From a checkpoint of a small transformer trained on Wikipedia.
Size: 2 heads of 128, MLP 1024 squared ReLU, vocabulary 939.
Architecture: RMSNorm before each block, rotary positions, no biases in attention or MLP, untied embeddings, normalized queries and keys, gated attention, exclusive self-attention, value embeddings, learned residual scales, capped logits.
Training: a variant of Adam for these matrices, 148M tokens.
Each number is 200 + 20 x the weight over its row's rms, rounded and kept within 0 to 999. Layers, rows and columns count from 0. The size before them is the row's rms in percent of the matrix's.

# down: layer 6 MLP down (transposed), 1024x256, rms 0.108, rows 160-206, columns 0-31
# up: layer 6 MLP up, 1024x256, rms 0.114, rows 161-206, columns 0-31
down160,107,214,211,203,216,196,236,173,199,178,171,186,222,225,198,194,202,204,188,234,203,175,173,187,207,220,240,206,186,190,206,214,192
up161,096,215,196,191,191,179,207,192,192,210,217,171,192,185,179,154,221,185,183,187,235,178,228,196,230,223,198,229,180,207,177,198,170
down161,096,193,223,239,212,219,196,153,203,214,174,212,245,222,174,197,177,181,193,230,203,233,185,197,193,199,218,198,192,211,186,170,235
up162,095,193,221,178,177,194,194,224,209,208,207,180,178,209,185,208,182,207,197,198,217,242,207,200,168,158,182,166,208,178,192,195,176
down162,098,200,184,192,214,179,211,219,231,163,200,179,191,208,220,219,212,203,178,176,212,163,223,184,201,223,228,219,218,195,185,200,223
up163,101,197,181,175,202,160,195,167,178,207,189,179,194,212,212,211,255,195,196,229,196,218,207,201,195,234,190,187,199,194,174,200,182
down163,100,202,175,195,192,171,227,205,157,244,194,216,202,217,205,235,192,212,206,192,188,217,209,176,199,196,217,203,185,206,198,201,179
up164,094,187,173,181,232,199,197,200,203,195,216,190,181,188,193,218,223,223,203,207,210,220,237,223,202,182,213,211,221,169,201,194,218
down164,096,189,216,204,155,188,193,198,209,205,222,202,222,183,197,171,228,185,199,201,197,216,174,237,190,197,207,174,165,222,197,205,193
up165,104,193,225,189,198,221,236,208,230,189,201,207,196,192,249,229,215,204,199,208,243,175,202,208,204,211,207,229,194,199,194,204,182
down165,105,209,221,194,200,178,254,220,198,199,208,202,230,183,206,255,227,181,215,219,217,210,200,196,193,210,228,209,185,185,202,202,231
up166,102,210,190,176,194,185,231,191,203,212,233,179,185,185,175,197,218,184,194,206,224,193,200,197,212,201,173,232,199,195,170,157,200
down166,102,209,221,185,218,213,207,182,237,188,212,186,180,185,233,169,204,183,175,174,204,155,191,211,169,209,215,220,205,201,195,201,222
up167,107,181,187,167,221,192,174,230,203,171,240,189,227,189,218,188,189,196,230,203,202,186,265,201,169,192,207,204,210,200,188,193,234
down167,107,218,199,192,210,195,189,196,172,223,218,189,222,254,194,206,182,181,207,213,181,189,206,181,203,199,198,199,200,229,232,188,219
up168,111,193,177,211,186,185,216,203,186,234,206,201,190,201,168,199,181,211,208,192,204,233,220,209,190,203,208,225,201,217,220,188,204
down168,104,179,184,190,238,203,234,200,168,190,154,202,203,223,172,186,187,212,230,203,228,205,201,231,157,181,176,228,208,182,183,215,199
up169,107,200,187,200,198,187,213,218,210,192,237,188,201,144,232,182,202,166,189,207,206,186,210,206,218,183,153,219,213,235,173,201,218
down169,106,197,208,187,205,190,160,197,203,185,173,198,201,201,187,203,185,212,189,229,175,182,196,178,201,174,212,208,169,212,213,225,206
up170,103,183,211,197,206,208,262,210,178,209,223,166,171,199,207,209,200,190,200,225,201,205,220,206,203,218,211,218,213,192,207,169,205
down170,103,189,209,203,204,172,192,176,184,199,210,213,171,219,198,194,231,208,212,188,222,192,205,211,212,175,196,195,211,212,183,194,183
up171,110,199,198,203,220,212,197,198,197,190,211,202,134,192,195,183,223,209,209,226,215,220,231,198,155,221,194,211,205,189,190,204,208
down171,107,207,171,209,170,189,152,226,197,207,192,224,189,255,208,207,212,192,182,206,188,185,223,169,218,192,207,186,199,203,190,206,163
up172,091,194,201,186,191,157,192,221,174,229,207,182,217,152,213,194,177,210,201,174,244,209,202,211,216,217,192,209,200,207,219,179,210
down172,095,170,218,200,183,191,210,194,180,219,198,196,194,193,219,189,204,175,190,190,186,213,190,206,186,162,173,192,192,206,200,208,203
up173,093,204,216,171,172,178,205,202,220,186,201,213,173,202,192,207,240,196,235,185,252,201,221,220,186,221,193,235,212,218,199,169,215
down173,091,218,227,200,216,200,202,156,176,208,222,222,212,218,181,209,216,202,215,195,181,202,199,192,187,199,239,205,200,168,215,211,194
up174,102,206,196,198,180,182,193,199,206,216,239,180,226,197,209,201,179,209,193,210,190,207,246,219,219,210,192,176,205,222,191,167,182
down174,103,191,207,199,203,157,201,173,227,162,213,197,175,225,194,249,220,188,191,215,218,216,214,202,200,187,171,213,204,161,197,201,191
up175,097,198,181,188,169,169,183,224,195,197,204,178,202,200,179,192,215,197,193,182,210,183,203,192,193,199,190,184,206,211,194,187,195
down175,102,192,186,210,222,173,199,194,236,188,219,197,165,193,210,239,210,209,217,204,216,206,217,180,214,222,173,181,182,181,225,179,186
up176,109,207,209,193,187,207,216,199,180,189,201,175,192,170,218,163,227,157,234,230,209,183,211,208,190,226,179,196,198,207,202,183,186
down176,107,203,188,156,202,219,233,212,181,215,210,229,214,228,173,215,196,183,220,181,190,229,196,200,170,204,196,232,165,214,194,179,183
up177,045,165,195,193,186,206,216,191,218,227,222,191,175,181,180,167,214,170,195,197,247,197,213,232,219,174,198,189,175,196,151,177,172
down177,038,157,229,207,193,198,210,206,203,162,211,243,236,215,219,216,194,181,231,217,174,161,209,168,190,196,192,243,194,175,225,211,223
up178,094,198,206,174,233,185,246,179,212,233,183,186,199,181,167,201,201,200,182,163,194,234,202,211,224,189,206,183,261,196,197,187,217
down178,096,211,170,183,165,193,209,203,200,193,196,178,183,187,214,194,209,208,191,163,202,219,204,220,195,193,201,212,203,221,185,201,194
up179,107,161,208,198,212,183,229,184,193,183,206,169,184,184,219,212,242,192,213,176,248,219,191,206,182,187,205,198,186,193,176,184,206
down179,106,185,216,195,192,211,202,221,196,191,253,214,170,183,195,202,197,228,201,208,213,236,209,195,190,181,189,187,198,223,218,214,216
up180,105,166,184,192,230,193,209,205,176,187,230,189,176,148,184,188,212,208,217,191,205,176,215,213,192,215,169,203,191,192,200,190,185
down180,101,197,177,176,208,191,215,205,231,218,188,194,198,187,188,189,214,211,209,199,210,213,219,219,194,203,198,199,213,189,174,205,196
up181,091,203,171,141,226,210,177,218,159,183,178,214,178,206,206,223,190,193,207,210,232,224,202,195,229,223,213,182,232,178,195,188,194
down181,095,171,189,199,222,195,213,177,194,207,227,178,198,183,169,178,229,159,220,202,191,221,203,192,198,176,181,244,178,187,205,185,198
up182,087,193,198,175,217,214,213,195,213,249,177,219,184,201,185,163,190,186,174,210,201,208,195,236,198,203,169,205,195,172,177,180,202
down182,091,188,188,196,217,186,181,173,198,155,231,196,197,157,241,191,216,172,208,211,214,182,229,190,212,224,198,231,192,191,223,208,225
up183,100,188,168,195,202,212,215,194,211,188,234,189,193,196,223,203,186,197,178,165,222,211,202,193,202,172,201,222,211,204,215,207,175
down183,102,199,165,226,190,215,198,209,204,205,220,176,156,200,166,194,176,148,218,182,224,253,199,200,199,177,181,221,194,201,204,180,184
up184,108,196,151,180,203,194,212,212,193,168,191,152,180,175,222,199,230,211,236,188,200,210,204,195,145,203,157,194,205,193,195,217,202
down184,107,238,182,170,197,190,225,194,206,193,202,178,208,207,193,208,198,218,234,200,195,191,212,172,168,204,150,224,212,206,200,220,228
up185,097,189,218,185,181,221,206,198,244,185,232,205,151,188,181,196,197,198,201,201,210,159,199,217,197,179,217,198,202,217,197,194,208
down185,098,199,193,184,202,189,190,206,186,186,201,175,233,196,180,170,173,212,192,218,225,165,172,195,221,227,179,197,190,207,221,223,221
up186,092,191,198,182,201,184,207,196,230,218,209,158,170,197,181,187,202,193,203,215,239,200,214,215,173,213,207,181,215,200,207,177,200
down186,096,207,222,183,228,202,238,205,201,175,191,186,195,182,221,176,215,208,200,177,216,206,208,226,173,223,236,226,240,181,180,201,205
up187,101,204,192,209,193,240,194,196,169,214,199,204,192,164,215,160,209,188,195,205,222,222,204,200,227,200,194,196,175,201,172,187,185
down187,099,179,245,208,221,194,204,200,170,216,194,200,196,208,209,211,182,205,232,187,233,224,207,216,190,170,199,185,182,195,188,192,161
up188,101,223,200,215,199,202,226,213,213,210,214,202,176,189,161,211,218,186,194,196,223,159,236,193,223,216,192,204,184,207,210,186,186
down188,104,226,190,182,206,164,204,207,192,182,193,213,205,207,172,200,227,183,194,204,208,167,203,173,191,183,163,209,212,219,199,206,165
up189,102,194,211,195,199,203,224,209,219,171,193,218,219,187,222,180,238,181,218,216,202,192,214,185,200,207,204,219,213,222,193,207,191
down189,102,194,198,203,204,200,208,190,194,224,231,192,204,203,189,174,226,165,220,196,213,243,172,206,217,193,212,186,205,224,180,166,180
up190,103,181,216,199,188,196,206,192,208,244,193,221,178,203,189,156,229,181,208,242,203,209,204,205,192,195,174,235,204,212,184,197,189
down190,103,207,225,209,222,195,159,175,181,240,184,215,180,212,245,185,201,184,224,257,204,219,203,183,201,208,205,228,190,194,195,191,195
up191,101,175,191,176,172,172,195,212,200,193,171,203,168,178,216,207,224,220,222,202,242,207,236,215,168,203,196,236,182,205,162,205,192
down191,102,203,227,201,209,193,193,199,183,194,225,210,160,185,200,225,215,210,206,195,189,183,198,181,181,191,219,203,164,190,198,212,181
up192,099,174,215,214,219,190,251,199,206,191,207,204,213,138,257,154,195,181,214,226,205,244,220,218,227,182,189,207,213,205,183,193,203
down192,100,185,208,187,201,202,204,206,205,211,186,211,219,204,187,172,211,203,200,205,215,235,185,223,208,170,198,207,190,216,208,207,197
up193,092,175,234,186,169,210,201,207,198,172,191,202,197,216,202,176,217,215,206,230,209,194,198,214,210,152,165,213,192,235,195,197,219
down193,094,222,215,160,235,191,197,183,212,207,215,191,187,214,196,202,200,198,197,225,224,206,184,212,185,201,236,256,194,194,170,214,185
up194,106,203,212,163,227,156,192,189,176,188,216,168,185,153,198,183,219,198,184,209,214,218,221,216,207,232,193,195,209,186,166,188,195
down194,109,215,216,214,184,180,189,184,208,184,203,217,204,173,167,200,189,212,183,205,161,196,210,166,176,191,183,208,181,191,204,214,194
up195,116,190,229,220,200,147,182,204,190,212,187,222,183,199,205,201,203,195,202,225,219,178,228,224,175,207,201,210,210,202,195,165,219
down195,111,201,205,218,199,223,210,184,182,221,186,199,192,207,207,222,237,187,190,194,220,196,194,190,208,187,200,222,195,191,209,170,176
up196,096,209,193,218,213,180,195,157,183,174,209,190,198,208,230,187,209,178,252,187,209,202,234,223,212,201,194,192,170,197,188,164,181
down196,096,214,165,178,197,217,216,210,188,211,184,208,232,177,190,203,191,166,212,188,166,218,211,186,195,209,179,144,198,197,219,190,216
up197,107,197,198,207,212,189,204,191,195,209,198,189,198,216,187,223,199,184,186,164,184,161,231,197,193,191,193,193,189,216,211,202,242
down197,107,201,155,206,168,178,220,219,214,228,214,189,197,196,200,216,204,208,223,222,188,246,219,207,203,209,170,188,222,197,196,204,178
up198,106,211,207,186,205,171,244,207,207,194,224,198,207,176,204,223,235,202,216,188,219,200,243,198,189,228,160,191,192,211,199,194,201
down198,107,213,195,197,208,212,228,218,189,197,196,237,205,218,177,200,245,212,195,189,213,211,142,217,203,210,232,202,213,187,208,198,167
up199,087,209,207,220,179,161,185,205,224,216,226,181,199,186,227,177,234,212,183,198,198,207,194,201,163,218,202,190,240,193,205,189,233
down199,093,170,225,206,197,188,214,198,197,195,172,177,202,199,197,215,209,193,205,205,193,198,207,196,189,191,206,203,182,201,199,196,216
up200,091,196,186,210,188,196,200,188,213,230,196,210,196,219,232,168,186,180,214,222,224,171,212,271,220,202,195,200,196,201,181,191,197
down200,093,203,211,198,159,210,163,216,176,211,211,195,201,203,205,221,203,240,171,193,197,184,166,209,207,187,188,220,227,207,191,205,203
up201,105,198,217,177,202,163,220,191,201,213,190,230,188,224,213,198,196,227,201,189,230,175,237,202,169,205,198,194,199,174,205,193,168
down201,104,221,185,205,189,213,190,214,179,188,183,189,152,202,190,201,200,212,217,201,175,223,201,179,212,202,173,201,205,184,207,192,197
up202,102,196,166,168,200,189,205,174,203,176,211,157,153,199,198,192,212,194,184,195,239,200,209,214,207,211,201,188,193,210,193,168,218
down202,101,195,213,203,175,187,172,179,227,216,214,219,217,191,195,214,234,205,206,198,231,192,205,191,190,180,197,222,181,194,186,206,212
up203,090,175,218,167,187,185,215,197,186,219,186,170,184,193,238,202,209,140,208,190,222,200,213,233,191,208,201,242,169,254,177,182,203
down203,091,193,203,219,202,175,228,204,207,207,232,204,213,186,194,181,186,201,203,171,168,209,175,188,209,158,209,224,204,198,185,211,205
up204,103,172,191,179,206,172,202,158,235,189,161,210,189,215,234,194,216,205,222,212,194,213,200,207,224,190,204,214,198,214,207,188,203
down204,098,190,229,195,226,162,201,212,207,200,221,194,211,194,202,201,218,220,231,194,202,206,204,181,172,197,223,228,188,199,203,182,219
up205,106,202,175,191,198,231,197,203,205,168,205,174,190,220,198,211,208,200,179,172,210,173,206,208,220,214,191,201,214,214,206,198,198
down205,104,192,211,220,182,196,197,208,230,179,201,161,202,208,194,236,185,208,216,171,185,218,242,183,188,200,179,177,200,173,211,197,186
up206,104,187,188,180,201,223,190,188,186,192,175,177,225,190,217,204,206,164,176,166,210,230,227,203,236,151,200,192,196,195,202,202,192
down206,101,197,205,196,199,189,199,167,195,188,221,219,214,175,210,204,214,184,178,211,196,230,233,216,232,188,232,204,175,171,197,205,194